Each number is 128 + 32 x the weight over its row's rms, rounded and kept within 0 to 255. Layers, rows and columns count from 0. Numbers have three digits each. The size before them is the row's rms in percent of the matrix's.

# layer 3 MLP gate, 512x128, rms 0.105, rows 129-265, columns 96-127
035:097113157111133115117193084185140142076165082132134151129181130145183113112144102074118107140108
105:111122106141172145114107081159082156127113169121098142143081103181103154142088108152161123136092
098:124136130107188211179099121127057115128102163107099150190127200136134116128130131108162084111116
114:141126097149172065166155156120131146121138127130081123098103157133147120049135068135144134151116
114:145171128088100121177152113148077118115165096083161097102165155175093105092102081148096151085143
130:148131153075146167086133187108109143149115112179119176122128087124121100130188107087125134166134
111:215099110084122134114163125137100156095089118087115133181183119124115123151127045079158181146185
068:162063046098136139170127066118142122168131147150173106112130160103121132147136146169110075121116
097:100145166101079113075188147068138088148126044111103142139097095135151140103117131193137136134124
089:165169130100084156084114066177152111196115156107092143107137102174092094131175118110161160152129
105:154156107055085109101058115106135085110105180103155104068126081137133088086111135138095085148080
129:112157100080164106113198082126170103095148103170126137138148136136095153148076178166146173139135
103:149147066148139155126159211138157098123144153124163069117136096147163147153122128128085160135104
057:111132165184190098103139157083120184131128106124125153085115122103155140171132106126159175130128
101:129105088115172110150167133061121110122177143118084168092117121189202168143066193136147080163088
088:112149174162128123112122113091171114120067131111086101141135141166125160158092147143117085131062
102:112200078144127102137167076121096068114102100079145176071161171123157107114147127141142120114171
108:074113180134196131144108138099115137147155086117108127092147089117056134053175070169135143149121
116:135096142066092176171089121169134079122182113126063160091100166103126150112164142123172101153210
099:145098117137120201190154112158067145137164107128139128169081029113141155175164083119137079168154
102:168079118077078128098149148144114088089084087119120159189147132100133120078115143121084143134157
122:106154141098163116146132084126123093093158107131149141069139149166114143103156189130164180117153
103:070135169130174187122140178110103118079101113121115158104115123189124065163108123120188147138142
111:140125196131161185185140195119121168073138144117085126153112124131106148094119111177149147147106
107:128148072139148152134156119168119106140048144121180143131156143082088090164137176126189121114195
107:130115097174096130170169083156110116140052148123121151146138110103072169188120082123146098162100
105:157141125154128166126132158111127126141129163103136117139093128151082103154096166152094111141142
094:144147128131144122178107129182186109129123132141129190105086080110068151125100118130137110087087
100:092113142142147159139140120091092122151165110120081100178117076085127173082136085129148124151177
126:192165118160152107156118101150189083138128137157110141130120159214106160119134179078177161115150
109:136119152103191112137085126122111119093081086061121151108090131136064162114130168101108135150122
106:149107166131096171134189085085195093094154160166057149177104126164190167133122084153192128166167
091:121165119082115135123120119130130088087158115065173160166119085125113112127109121094173120151129
111:111119183102120133082120105137082105121135094144098107098155144130223113117144169181162119147139
119:137121126131168155166128169150105110067094149077182131135125198181161143129062117173195097143115
092:111110114160102168123082168087114118116174143111090138156152120128112111161194068139124140176111
117:081196085128139125098135154159113137078132071145139164161166120107123086178138122099125127140140
064:084176130098125151114164148115092108140070161132127172113061123182103141101105122177127193084096
021:142086130105116093127069130076099085112119153197093107150107130177218105107164103151113181138141
068:050102201145153178114142088157122162170123099148131150169107112142195114092178136131137089148105
096:101122132119087129111181191112136111131204093138127150118150115117101165146125131198135206125111
103:101130187136125135103125144159090098102116157140092142141134203199167094129130076076118143142100
133:113118103141108198134091130079087079113115165117091143094167106132159160113136180174087075211119
113:092038209164111173158143104159117126133142146126087110127175141055134152094127136156087135171139
110:136133128119174197110136183097076116196083111135141136130158126132112104158146111113169152113114
120:155144215090155145107145104020119163122121062123109181126116125134137107097094097115141142133143
085:137114087210126163195144116126091224110136122155152113155140140179157177097100141089168180148110
101:164140126142156105121117100084108111100130097166106158088090170117148143160137089100133129107127
121:118110159050143102124182090151124129086058150086119183116066184123140085135115087070111123091130
115:167118144106162130127186076049135168116153117137124153125159121054161141179122148098137158182116
107:136142173080149155107124081125134127172109099172096095190082177137079149139088118029177102120166
104:165140109170129190130140131114136138142144073110173131199147111179129098122101069150096097149096
076:095132079092128133146149073117127072084143151083154154098105138149115059142135162129127156182091
089:107158053155120145090119136167159095171124116128109099217168121088106123138202152117155087138172
046:140111045152156112124122132142097116159108131101148119092064105157077161083142170117120088134138
071:140120137146116137106135099046149178094144104097119143135117096045103115067128073159152113153163
121:151178209142160169141129098147149096144076166159065122102083169108106138086150109155124119056128
131:086159112175141162101124168149084149108100127078125196148168169048157175117109112106132102170091
098:124127107092136135134155161133146172100107115162153188111125127148141147140099115141160139168132
110:115123149101146095124107154189134069115080146073094162152101168114103122126140140176122127180144
011:152128166101126150139163112094134089107135140097099092130086140085125181153104118163091163172083
087:127120081058116136132071196122095121090115148073131072136166124141116108160096105074171095131150
102:137094095104100142097144141175098105111132148135107137160111129181110088102085131166149097148140
115:132142116137141127143153120169147157012049049081130153166103140171095117167123117127133111101104
108:158136087159155154180049154169117079102164128109076099129148111130127167112096089143152053151114
111:160124056121136086122101127141129130095082146140127131124150169154127129135104175178122122114060
079:123099110123082087118133122058110134101160129135082153153099095107115163168125071143157107117176
085:130101162117107138143109156133164107116146103149164082129125174145120104109146128169099131201166
071:119141117182190099116099126127144121138121133153163132127189142132116149127154161159112129120044
099:163133131110121177116090137133139122109083061115058055132058149129085084185190116163110155162164
109:102111046142192104150166170100138132119161073094155134142147153056132120109144143090095134155163
034:146127093137069119122135146134100140122107166157186086149192039060114082141080069152129146152112
103:156190132116085153113158167131110140107096133080098141137110112097125098137093147095072073073129
119:107133108113161141139104119157120110114101139144076151136134112188132070127133138163106090151087
108:171174120122081177113161109090131128107131139123171098104118128141147116145180145066135108129171
108:134116116107130153112098079112030104135145075119099128145093166049082093146136140096178179112122
101:171145054133102195137162143147108118074108109141198111105102153095099100112130136150153147133127
113:085115189088100186075152118098109074101106118080158186206101139133117071106068081163092100139124
111:129115136140135169134107117076188125098157094202046077145074188123129180109124142101128105103126
106:173176205122124098108130153105188133194137154139121167107121160129060074133114125131173120172196
102:193038093097095124108181144142200120128146077134134127120106129141139131124097096111131152098102
103:105163173123147133146095166121097079128176097070181122136120146117128048160128112164090106107119
126:070141150157167171141128157131121058164140153157103119143137085167107124121160136135137125117159
112:210129180122118108118121099129195140109031148142099113070096166139147113090116127143161082185093
125:126171124067157113052136096071129062118121087064078123132137218137154116151105108101112168109144
092:108159134082117111145157149162192063149090178194117100087088129146088134164048092081138106141079
104:124167121091139198077113158143116096133176194123118078157189098107071056125139114175153121140111
113:141177171094165098098103158121148104210186089129183142163175131116084135091054151076102123168116
092:055128114186100150130091198127164057085166163077198154110127109167022082117088139122199154163123
106:181089008081128086138169161093157065113095105131092169156096102179124171106160111114121162126068
095:154196076158120141138127115143072156080110130122059189086169153143121108131097082115172128138124
101:129139165169056183124097090086169157109051138129134136142132132120150042180145173102144154128142
116:134123137022067109093156162152099167159129103140141138154139136114151169168132105133171119104090
102:133073131098120129111112085120095081126088182129151134178089155103117124123144113159135134144173
111:116124095136127114127145072180150156163075135164133145183108117119088168140109154068112115138107
124:085085106124132144109120153129161151150042096114159171142170212134184133180151172070135065132147
114:144137168116145083147087102153141143181055110137127143124084163127129195131193118127114141095114
113:203116115064134180111112125164082131174144102151158069175082157124135113109117082102120161125087
083:109136117054099131071153141086135066092166124099131183092089131121087104128131118153110170124117
009:113147092096124105130136098069083129134138153084127094146094100075114110091109172171106170140152
100:112131141129171163122090119177139124121122138135135075192150120080122095118132100108144096107143
126:210120135126124199146179130124081100168107132106091096124123139104093099072112115120137152130157
113:128165110089138120120114124129091080120100116090101123105123124129113109119106178115127110134172
093:132115095102116125123096188102035096119132109117166170098084065147055106152106116152109117113068
109:211150132084064134093126108124075091107087143148107081085101183176159098123149149125117173098145
109:122153103124144147151133159122112109088170194146102156109147144127112158126125099146117073102078
126:142143172082208117105121128161109128104150110129197171112148111147168182154151154121185114210133
116:160178083115153110130089081165149083093118120105073090131111134091128067137107147106074179106150
088:127118143135116095160124141117149121083109097144132089142150115127142126100151143071162080151097
105:109107183084142152157094194136189124108154093125055107198161099130115089116105097136107116155111
120:166102085090097122125114128092120047132156139171100158155152120147122210162129090103184200078178
115:155152139142157130090150132072161082170136097156111154123131163135109156092134069112106148125120
117:146088170141156146109143160142104098123169141123090133160155077134212156119118091077121168184163
118:128139140164108183108140153117156125208160145216155154122125165113202109085118084120126155116132
114:134155157104112100127137133166182091147077120171202105148066161136141113145149110065105179134142
112:159137123107111188105087144135066125164145099101186111147138129058082146127059129118133084120138
096:109154139104109121136136169123138078090128137103125171145163081159132125152101091121084094126076
107:136167116098196151117032111091111099156114169113053102102184091120091073055070114101138131144110
077:174179112134161083094141140123104133183123104099135110134145162181126150126128149134112187150166
048:151105122135165170133179102026146113109116178125135170144118147102193166167107085145099073108094
119:154178096132149107137129220130155116122118163089091143160159111219134076159087082110141145162136
085:070108081145128154107171182126141088105148120168165109174084132099126123179128145167094123146120
092:108091105113147135127196131130162107101179153079109071172132091140090126126041121097168132124137
080:109142107155131179184151189111089126088163128112101157065088132134098089098158083109128114107088
121:150135138108128136112119115124120044063138123184110144133104116125122094123147087112138107109127
104:141113123124081201132130183144133125100139134189112136162131142095134106121109135118161150117131
089:107162127128180114102084120071111095154118100148084127142137178155137135099096081135124156156164
107:126149080102067144143170150190138117098132149158111068097120110101124156161126105140115146184154
074:093145070146184133143114134113186067067115116195158156120141158116073107108107099191140102106143
111:099116130094116163074113185141141104108093113091106172148098109152104119131131118155164121119136
074:116145150088154115147196102161138075133080130087089180140094106154074148107110161167127146130137
137:158101106127088172116134182105154104155132117143143112134164148136079180155170083089198133123129
079:140126111124090154105092146220144130113106077133136117130146095121084124155125139133171124127092
113:115205140121140151122124132129123172136100158127159146167126148188157172097067104157100114149130
105:114151106161142146179147127109142117139082108095120160131169207180133092118111162131095095119145
112:109148140076147191168124094124110150184137113159071102138102142148132094117122142117142173105185
088:140150071063157104099077169143127108079070097124190118110135096130098184110129133135115132107153
# layer 3 MLP up, 512x128, rms 0.0979, rows 129-265, columns 96-127
037:113133136080124125095152106096116138089170083152134173139112125112121127127100118117129105145123
098:104085181132045101149082151128172076141167124131123121131190155112150104105131200208116175137111
107:128146133161080106109119119149122078078140089078121112113141108137114141194082147092118087120168
103:167108148130132178130092108174159127186126095161148122128092105137149125109104144087082128095183
105:151184130119088102125123164163121118166110096167103147129125187103104107183123124070073202131104
129:146086155160202180137147160104134139100118158118158093083094105061109099190167140077154158086110
109:165078136109126141064186129151151109105126124092086159139158133128066157103162168183072148164124
071:163135165127072096140065138153136115132147148171098099140119090097175083145174083105059133155081
095:160119069094103147170082097176110101077150143124130122149154092108154126145121186095178066160108
098:163215089131165110097139110152171156102155113121120118126166128169078116128166183106157142216126
110:106136141072098153152111124181112125117181132199156092129117101119149076130131123123164141162181
113:156147100120149125118118119161104125099143164123114107069167180113107150138170097081143118117085
109:076147078102134101118097103128145122141176131100202155145115110166075183074179107098145166156125
061:129123106130112126106086123086135074162107112087143075151102127137150133140088137133138112098177
097:133185140141145090156096081097086157077131188109113127140149111206143151077077153130174175094178
097:119137148098042152083094096141094134160167124178094075131118148166128147117155137149150112120124
096:050132157136074128090073141128042111143109113063123127135108097069104173158097153164156118144135
115:104152179130128156085115103155148180207153112154138131157101059105072156124168098164092053116103
113:114202098139140120080135122098128136154102141094111175116126126084107155116167178130133092138171
099:107170106051131157093185150156113156097118080097089140092149090182125182158121115157177104131105
090:179145125122124115132085129112122159155130132141155060057144158129108193155164117118208163175131
114:132113083097185043114102102166107095121110196150158160061101185127118140110166096080123117078092
117:186187165102179111120125132155091123133108157147142145125116103125147202171167141134139120171126
126:156094163078117095098126098125125149148096124120104140110102142184162169150136172132152123144101
108:093136120139089105137124124125150097154164108127136124176155099117168118073137128104134097118107
116:116107097166143113150121138122166119138072096188087141168076179122139103121119141132118134194131
114:122123160128115156110102113097138058126176083155151170168083099150093096099085090125154126054080
098:139122143143157120105156135109119152116169135170115146142136140160103104140122125102187125118128
101:209110124105096122072168098150141101108140113096133116122203113093119144140114172169100093132086
128:100075150136111145143083183131140069163152143086127119127137091128128136120130134090147134048159
111:115166117123126094178070092114138155126128163104134123137111142122114094194109148113118128161156
113:114143111193137158105127072090148094126114156095185129163139167089124127093122130105128081136109
090:094152148125104174129137091084056138061147121167181112129099110132151091075134115108141128118135
101:122192139130126113099106154105103099113130115121065108117136157112103125119140129166111159121194
103:130133107088123088095166110130116142099128114122110181120120087131140119173122068122116108145144
106:245062143168145112130063130102143135165100207127167109108138161131145096160123161149161100191076
117:110089144149106105126074143146115114159159117105133106127153086110139152067131139091123118114127
062:145136111133065151211148092173075113211160146125147091130167104157071140089117118132116083199160
020:178089116118077110140108104109065090141140175188092100139119106124195119076171137167091205162128
075:169125067121145092127100111072121150124153202138105115105175099092109097143090179159129126136190
096:126166139159160139115105145107143172113176136120193123077171115168168137121101076121157158142135
109:087215128171130069146098196156110128139160111122120108102176059053178136157171108134090064163164
126:090098092085142058109088093098127124150181091195083153113138159130180114062180109110084160149093
105:145125130129157071177111130081132096082236163082126171177138159095105118074134127120170158142137
106:109153111078157160190168080156201136155138167151179122141090109123104179148082165128158127117156
114:140167152121144163104154097129136141148165141160162135061089117127154123134134188138137121112170
086:126099100147112114091133166116092171128098171118141102168104140116054159135124144150113097125092
102:123162166195141095111120114182155128131128136126127149147117119097156130089144122174175144108191
130:107168084113145139182127133101125135138104192152120133104137155080129131101167119115083157111165
114:111125136128131131144129154151184161169087161135115132114124148103092131124139157150093133141194
107:143115160176148126169160101133106069112160146168106154105104094170164144160128153063112131082115
094:133097103114181115146159123119143112109142123087106161118102096169076116178108118189129114104084
085:109146073128146055194123179146171023088100132131169164129138120141099102088189170144151090162140
091:127150066170119171129113135084114108111107090100136100160141109116040166143150170166167104132183
051:146115039122107142102094078130099111146079132082112119075056144140125157070159131149169087130100
077:098127095164146118141173158193081096152091129166137076117119173165155157178162156088124148106101
126:135072070110080146107165112084136132130141155071126163175095045153153136139159138135105146139109
134:095159164121163102118096055101146041100081073150118124088195108095175125126127110175120148130123
099:145180025136155126113054091122099177126126141078146070113153134158134131107105137114074125131138
105:152100155137154156118161132144137161147127123170090142079058136092169126166146135160105158148130
011:125126105123116182083107156125112120148079100109098164152129171163109066113142162123155104103188
091:167115134160135127131145149096110140099140139139150103201114098100162148132166113196200088150125
089:137137082116123119117202069130147127105099140107100138139182151137158164184065184138144068130130
117:143090086121128166118104203136102144125158161144162113084059103098077155170091177072117169151186
110:164078183146189095110154164073089174150114118101131101143110147192101076138071195154148169161114
114:176144098169133135179156093088166159063122098160125082116102110204101163090110095140198158139110
083:182125160092067102146066144168092065153100124107179064166154119181146098166159136141129102144065
077:137105154120082123149102137153150148104139148158183074150088137121103093120080062122168083145082
075:116080138082105158159162161180114121147146177132055096130098122108101133130100067117157094121157
102:091103089165151091091120124162110142183128165123127174090079131153118129163122127099110184179140
112:149120128112186116110160142168152135079137141073117151121103062193170096123118107111127129104123
038:122141132143153082174070082143152078154111123111126159131051123178099119074136152146136072135148
104:119112152132148127110112167121128155131119090149165117099120116134078178057123105091113144133103
118:172178068138169099153114122182104135140178122142134174165147150163134138118138160149108065145106
102:131101178119096170143074129138146112096115117180116154152158188118163109142143132156152122130174
100:171101119077134084108185111094094147115179210114166154111123141128097139164187134149056123124139
111:119150104128121112149105090176111096118097099106097123102146157143133132063179081134083174109130
119:137139092177144096098116118078110135151173120150083084135094093121092121160115170156120083142126
113:191076127142114152162094150147077116143126124119168203126133160120205155092148135157180147143107
099:113153132143119142093159103117113070097162076147106134165118142146151131148108117096099114163115
114:092157124156097157114066080111107214174152131077139092123087136076125108126058089139135130175098
107:206110099153167068170105172073133126136178113125072078133146143218112140094144133067144148111145
120:081055084146117166151167190113176131121124089130148100127102105130169112159092124083111092129175
116:099161128143105083112103179128142122120149119134141089127190129107123065123151173147147104160171
120:109153151145122163134101170099178071136110123161125144172127132140127127156096159146154137160094
090:159135171138114174146105165112148125108131150135119099121093096120167094108166140182071160115144
105:105118179063143176141142109153168164178116053091095129130092158149118159086110113155126106158137
109:178142116099172082094128130158177141144092127088093165074139081126114123123103088082149124068147
095:171118151123169087140133143132133083128160145112143143112217159128115119137111135164107087148068
109:143142159134092138177124119165148103135135090133112156167158134123163074148103138124106151159116
100:134065171149140154133160159129134084168186092150176087197107111148150131141137131137132157127126
102:085126158151095110140138102133174088116144128170150177178104096092149130160174151120107109082176
116:072139079105114131145119146150104099137153104140164105166107163093146103140163136147106146158150
096:109174171120114137170124117075092140133132106164146154156069083093108152162094113125137057076144
103:153139122135107078142143196160069162079145172105150152130122075109117116197096141136113154166147
116:086085044167109103098094120166176106119102121104112107081166134136146109182071117051145151133141
120:166124134106101178098137064175116161099069129130162153106174171111182172149116096124104168154184
112:115148092113163100111122150107141082088115112107125178100132148146075140126064194117141121122106
078:118098170152187089117125164158106175157158132164105087196204143175146113148110089161142108137174
010:101145232155107113112107041089145110167140156099129122111145135066129121206133143135153196109085
098:126082130133215088110076138111113131112138070106130090131148158123056053129171177075146093124148
127:108078085161219147190098075158131174127115173170133130179159173158097121126143143157172142129180
111:107164170106152123093081107175165128134094074131111100174121195143152150174200100163106149070120
098:074118131121110093079111113105138142159121107119121148110089120173091136116106077136123143116091
107:181155118144162138137116129139085124107127122139113140126135046201166101137183125158191105143142
102:118145077077141163154102077151143099081138112130117082057158160172106070172096154202153145121067
116:098105128177162167181104114195147102108179146129124140118138135101136074069121155138124135113116
113:156158156113106180118093138114096174143150127076137164106128133116171118156086099132176152142161
095:183115114097127124123065108171147181113183182015179141052118091081135079091055169055149097172115
103:148146135152151157120085153121144133093118116129110101101126138168155126192097119099137114145149
105:083131136153155115126103068145176112177138122134125091087072087192123109088141116104115094122126
113:151137101113144089126091106071092125139159076127112135114130162118106159199196060128131182131138
111:128109069120127193125161115124104097166152139121101154123100164158156142107159093133188104138162
118:163129156109202128167150051125086101110135126162169109180179109155095112137199174071177120099128
122:141111100181148104122105144091148188151097111093133137068055089117135089141156126093155106130103
108:118116098161151129107127143120135128125105167095064109152096114042067172110152075141091170128132
102:092116121087176168101080097115079170148172126163139136083111166144116142115107072165068081189164
097:076120150194068080220143100193121099146157119149154090139104103156150124094112149123160138120108
072:122065155134147241144110158090117135111115151170079146169127121069142148124134146130140115106105
053:154112070133152171086195099068162129172094155122175148136137139069183158133066169081106100127150
123:108131169075115146043063079107107105105122120218147105120059117116127181105083131119158133179166
086:108170114088190092087131158098113100118100130130142177100131119140106085077131088153153149087070
099:160138144134129092166168120115187118138188101116151142164091106175140158088128147118136164156149
081:112101127141118107069091092118158154114107146158180147175077091117111168128111099160120122143152
119:112156051165117104127097129145110093119160121094121068091158124108136164114150116182141122060083
097:094113094131115098081095134095208159092092084115185147109172153130147171137170097069075141108145
092:116073161055115115104098136121095085145052081113128098123088149146106137137115080127137158100135
105:176174106158119124094169166087155166069089121105110088108119127143108152137120091154155185182077
080:110087096088098144137095167133117090081163120116123153135186117133102105088111128191170186129079
119:171150107113127107150136108063119132147114139191162081173109101122100142110076137140098121117104
076:098137146178174108098085141137109136116099113192129090112115150092116108087134091152122160101172
123:165085131157140114100187158127092130057150113107162156118208082121131132123151145113120106144121
085:119091122141090098084124068113141070131143080134136137165168128126152166203166150105185142140139
111:091131171105141116151142127192110154134072111084083145150120129105162173136099091112188065117117
108:170118158093166108100113124168123191142107144165107099145174109103167130158098163177171157170135
118:127149108158102118141124130113135130103128104039129155143102119171134145084089138109181133164039
084:160134089074164130066123155149123135083089146153134168134114149068158169058096128124073109093123
# layer 3 MLP down (transposed), 512x128, rms 0.0243, rows 129-265, columns 96-127
043:064100103135098061180117168127143136113115058157109153093175147131083137131061120080142146110105
102:164172103146110139102144129088080088139077120102106113101104161109128164133085047119172125097143
097:118086133147113122079176094179146131150118114122194157076112131103141111100146130138144190128122
104:163149157140102133204169148069089104118106148125104109137100104084148149116138153135144089110093
104:105083171096166123091144138092148167132108141111099132145082120195150114117131157135130151150156
117:125173129154097113148129055128102115097147141086144124149159132087166116134123125134081162157084
111:114211147098090169123141107197120144073153163128212127092135101155117086183093083150158134102147
075:097225211125171107063131175069124100106094102103133149147120166164118148102131123097155185158158
097:086137050109148130125167121138141141163140198132086137084111108163107120133142182165107159119123
096:059081144185151153083135066091125124131163145111113106161065103131104083112144152088115061106129
105:128097126146116127132122140102116158165118093080124119153081137124105167153113098112121120101134
116:087077057124094187141097152143151070141147106059167167149091144153099140169124096148087068157144
108:139180255087096116114155174075135139114104111151131151177135145149119111135080140147105168083207
066:135103108153149151108108107141130148126134174157167134108140131144148103144137183167158136124139
093:153121154092139073165145126119091116141178123103095193132102107138162129163098144202152137148117
097:146141109096138126094118095170089108159159142131126154107100070199103118107191107163148159149137
100:067195085141132105102159101097145150126127121079125116164134138100149124131118124138168129115119
109:125089130076095102170115139111132132099082150166125121150152126167185160133091161074179108141091
120:154116147106104146175107096128104075059177166123138142125110087113084161167091095133118127140180
094:147130145153118151144194079110213156117152157127137139141055102045174112112203130100107134105192
103:107131035121118187135134183148114077165107115128129135066161144153109105107175170104140143213159
118:136147059141108133156085164136094123167119144173124056152118144104125093137107091120085128041075
111:114099089126100122134080150157067154128108107091158138127129131099157161125138180059156176178113
121:144122087089167109111125124120145122133069060108127174125060073148170175074180118161106151092126
102:150172107118162098122106116124115134103192208101136125179135091139076132148155117134077161153160
112:118085080139155115094144077181151126142088104137142155133114179104102156167117108094102175114096
107:080162109094114161135130105146123092087108119124147153119161093132143099158144132095145063140131
091:150124127084165113167105134159144171190197173090157104108115062143183122108155130167142115101174
101:119070195142152106172147104184120178124094150129076111110165113171116165093085163070075092125120
121:155121051103142125140147142144109102132104143107112050105076088121097128143094161137170105124105
113:062150107126146106164096075169128131072131197092094144111104177092108161159098172082146113158140
103:143081098143114093086107117142111081066095118118117163172133084125158143108156167129126197178174
098:129148092122147181118150073129113104118158105157184099114106184131136134131142167174075078093082
105:133130111115149093117118139073148159099128058111099149118134117136091129160122112092121106105145
107:131097153098139142151106138082082100134149122185114093110082208168131178146113105165146142136160
099:132082130137129194174142181157185142162148185121129106136113142076141130148135092083078134046095
113:157102187194146163073108145153146110134129084172153142170118078139124130093136099168136166139117
067:116137141118102152127101116126159160111182147097117144167069093089039079149139136150116127096184
023:110152092118150167123136120078146181092073140106165133074126091118098138165148099101107152130148
082:115094115104166123090104074131113226173136157113094127162107090094116100157123116122059164126131
102:161146162142118111170073102118169179100151107130165153072155119141155121158130126194112116161117
100:193075089079136152088146138092141108154111165147094130144090149123147121125122183123130127088158
114:233226217089129119146161145080144107134068122127147122136180131158170159141146109145162119091123
106:096067157119162121107152130143113173086111171153149169132138093062123126118121099108067144153115
104:113150134162149144107103202126082161116147142120147127151151070108175067212108087134128131178099
118:148108059110133117127131091140147036093112100183108112100147117131139144147161118089109151174128
088:094203087142057130175094069066142100119116101133104149132181183124181115140151137141117125130145
102:109138172138133155170109085163137144118169160134110162112141171137103098127164162154139144127080
119:124166110100113135152217146123157173154115141137100108112149115136104097139132118095179155155080
112:200191151169139162086132104130074160113110138159162106082137112135099111124136221113165105120132
106:083133138147124180105133084192079133089124190159102102124120162123129127154123104136107125132181
099:113153073187135133090130048124146102128135152144160155161106115157104127115145135132068134150134
094:079186189068054103177098146136141107135093160124131141119116122127076130073140174106102136137151
094:154148111148145123102041175124151160087078168107119130173142117160124155143105110157131152148131
055:162147049130112128107054084155157096108150141156142108088105111156104087101116122202145155103111
088:170116185146108191156121172094107071136127098097147115118136107122156161134097144162133194125091
125:113117072116144150153193111108142121161126122079095116112160168122153190139109184130092086125137
114:160145129065112126149185114088105138167077147131151127118166123128121146146141172139132066055146
106:115147115103114118150122143061113118153106168134136083173176108092107114134102137157097175139162
107:151151079142098113097107133124142107104124145130157049130138129160154152096039144102169113142095
013:108135109089168196076148150096086145039133144101107123131095166117136115105106191154145123162198
090:119087086139127142122148084172196152157121114114146080098113156138159164136112173124122132150099
097:088119088117177075153156050163145131119114206150097081123198159149123152093085125104133116136094
113:099153150102162134090119110142117144169143123104134074122149119087138091096164115156138088144148
112:159123125121119113135145190084122120155182113100101165134108139188106160102191108086106099067093
106:117161140103074139154126107176107079135126175120129175106176125111112080143137133084170091178143
089:106181111077161119126077161175163092134087097131103103115183154114098115137081171106128125075069
089:160127136157122173138093079082140176087151155113114114157036123059165125124091122158122157112129
082:143083105163130166115171152120131100122123115155090148083098118087095166121144155149149181107102
101:162107113134179165123174165134119066140139144156126110146103118130098129107140161094188146123162
113:174143100110110125152107124131118111152137157108151094106108070098126153141112177098106128070106
041:109102101074110113085159120091144084124105048088128162114214098102103123128143132142162138133108
102:136175062135158102166135116105112068140146134134100103160200152136195060125094174129162153203150
113:148129127150166161116172166196162120128121182135161123135125120076114146105085123110114157092077
095:146184134129157118154136143103110152154144104149167117113110107130127142088120067131078095110129
102:120124189101111141107095113154113138125165117118112078157149097103108164068125151173156097076111
102:130117160141115106094158136093113212157183138161131117129135137116145162148146132118120163105057
113:148097148143109114115155127097101085135113136120145120079152142163118072120095162107114166156203
108:204188172129113102075148108119105143133133098147187136132168117055097086142152131158116173133103
105:110197121125148158149134198100116032154143198123127117121106120108082160119111120119141150093141
105:181118093124124135079202158103084100137161110188089153117179165141096144132114124096172144039151
105:134098140139122062107094115186140177131112125120055117088147131055136056101145116101117115120139
104:136153112082127126163102159123138132082162105151137188123081138116079106117157179155113195122177
115:127126122135177156111130108053105115143113105126165164135162211088162069126132103141145111129138
108:073177122193093142115069127112124080118104102083154168103158113175106154109168193143105137204165
096:106088136189135111160161127130108058132122164093118133148140090156145130152143147102145127187204
107:147112175067154080192132138078123098081124078172112131123102131097139215116159114095101131123116
110:138211122101151086103110178116144160107077079093131163159104134112137122087103110083117155126110
096:133098131135151139138113171112125149103116142139153186088119086132121106138117083115147132130149
105:174114180215122054102128137134102178147090097084105090164094128137111119127134172135103159170133
097:151163171161125126152157129137050205185099185123127140122136092146152151149108075097100141117093
107:116100117089126096175182156184151096128158076146156095076184142127087121138107124122139177179083
113:113140151176121146169088144093133119122140107069125167200095108141123121101139109132102165176161
095:070120077115095105140140164163123151113130048120088150155071082133115100090126133142114102146121
095:102067146153180073149112163102132112180125136068131122147084062100100120101178111137118137124113
117:183066198102140137116124162130192139134120092084062137096166091089122127152131084138137110056161
112:116166135189116139153111187075099154177167181119160104151076114134069088126114146118099144193116
101:160101199083161153115168149160123137196092134190094120222119139139179094115167079082141072070119
090:091085120106132136141084132151140146112147071115139176125166087175108176132074107181068123103122
009:169162141149135084128104118093125141127158177147132035108121100087156166162110129112064161136151
099:121106149142134163125147120121163100125157118075117136149113082129177131105132136199195102110150
111:137218193092089118167112171105134091128073139147154160101109137165148165123124148198100083153095
112:100117110142116115126131074169145112141114122152136101184148178159141134107138106092072100097077
101:123147105057151135155182110116152120116182103103102135030088135126098139129154128088180101100116
106:058086123093051158189138149136162132107105166128164168147113107069097176111128193133112159142111
111:089100184087165122139124174132159139113095137148073150150125102100093087131159169126161151205148
115:100130106153079114106106142147090170147156149138105065137170149057128098099048100114108084045109
112:095082133131120127126091143071116123141186142113152141141162126117175137178133123109224084036127
092:130106091122122134145135124081190121146152144072125157124166112086138121136146112129080135152146
102:199168104087169093131149112094122084100063111104177149060079078156091089105133128170176117130115
113:138139118133111099104137118128098067081052110110148067103117116203124153113090158134169096064173
105:150064153112210113110177178148127152147169142114121134102126127108171161127102157127151096105155
115:075111169150126083107193153101164126107115109110104124160127130141150128090092088105133127114114
110:136105106133126115148102133185090137162118194137079125094083134179151160135118127164114239138141
109:086139096089126176099127144138185138075083145135124153177095116110131142151118193125121117062138
108:154190142140129098121120152103102168115126163201120103115157124132138141115095139148109161079098
098:060119090047143132141115098124121135128106148055080133182161061089129127113122175105183197139173
102:105097136135177089155164083117136097115082128080135135072131160076129126146093140144092115098171
094:103119113150128155169110111087134117132118168134146220173157110093090118084139090155154094140119
052:168138113135120154153058105117161101091143090175147141111114124149105110109152094095148134103133
117:150119144154115149151118113088113121173060128093133098060150120093145195094109124138170103077122
093:128087136068106109121129093146123096164132128166157069128093170130100103142080126185108071150090
110:102134051126120173098167106123135186104179093140093146174117093117073089151148138135131126060159
093:115106150127104148156160103137171200106142178109140140177134131120095108105149129102139113149137
116:159149113119150147115101113104142073138105141084117099123115117083145129101148123112122100132106
106:181176212125191102121130189073173133118085154125145153162148153139125096070101156163087099082123
093:209079154175137092145151165182174124085160146102126113168137118137119112141164099137089094112125
107:148099118075112170145156121136106093155167215157171076153118151115053123105139105116100087118156
083:121176149138065119124142135124161125119172075175195158113160111117133119101153141107116057206144
103:127163199163120102120116135165100140112109144154157125181135154157141150116118096209157176130174
082:128104107125143114124145144193076121125093115093070159152135119130118139069116138165170117118133
121:116135091062176159136100140117109133133200101135121169120135131106148109134146117130181173155144
084:091108144095121131125148100096124131084172133129132129173094166171108126094093143123148072107114
116:131132109075151083185158116151146114138171118149164127153063101136146105149110102154146160106095
104:126101106049149150131116168110147088150129085088117112104112123179176148102121103137184111142172
113:108102126134156130128143124194091118112169157222129122134109138127128088200074123159109147184191
092:138103130144098120141123164096116132123141143108118120139092163180106082145170124201122117177137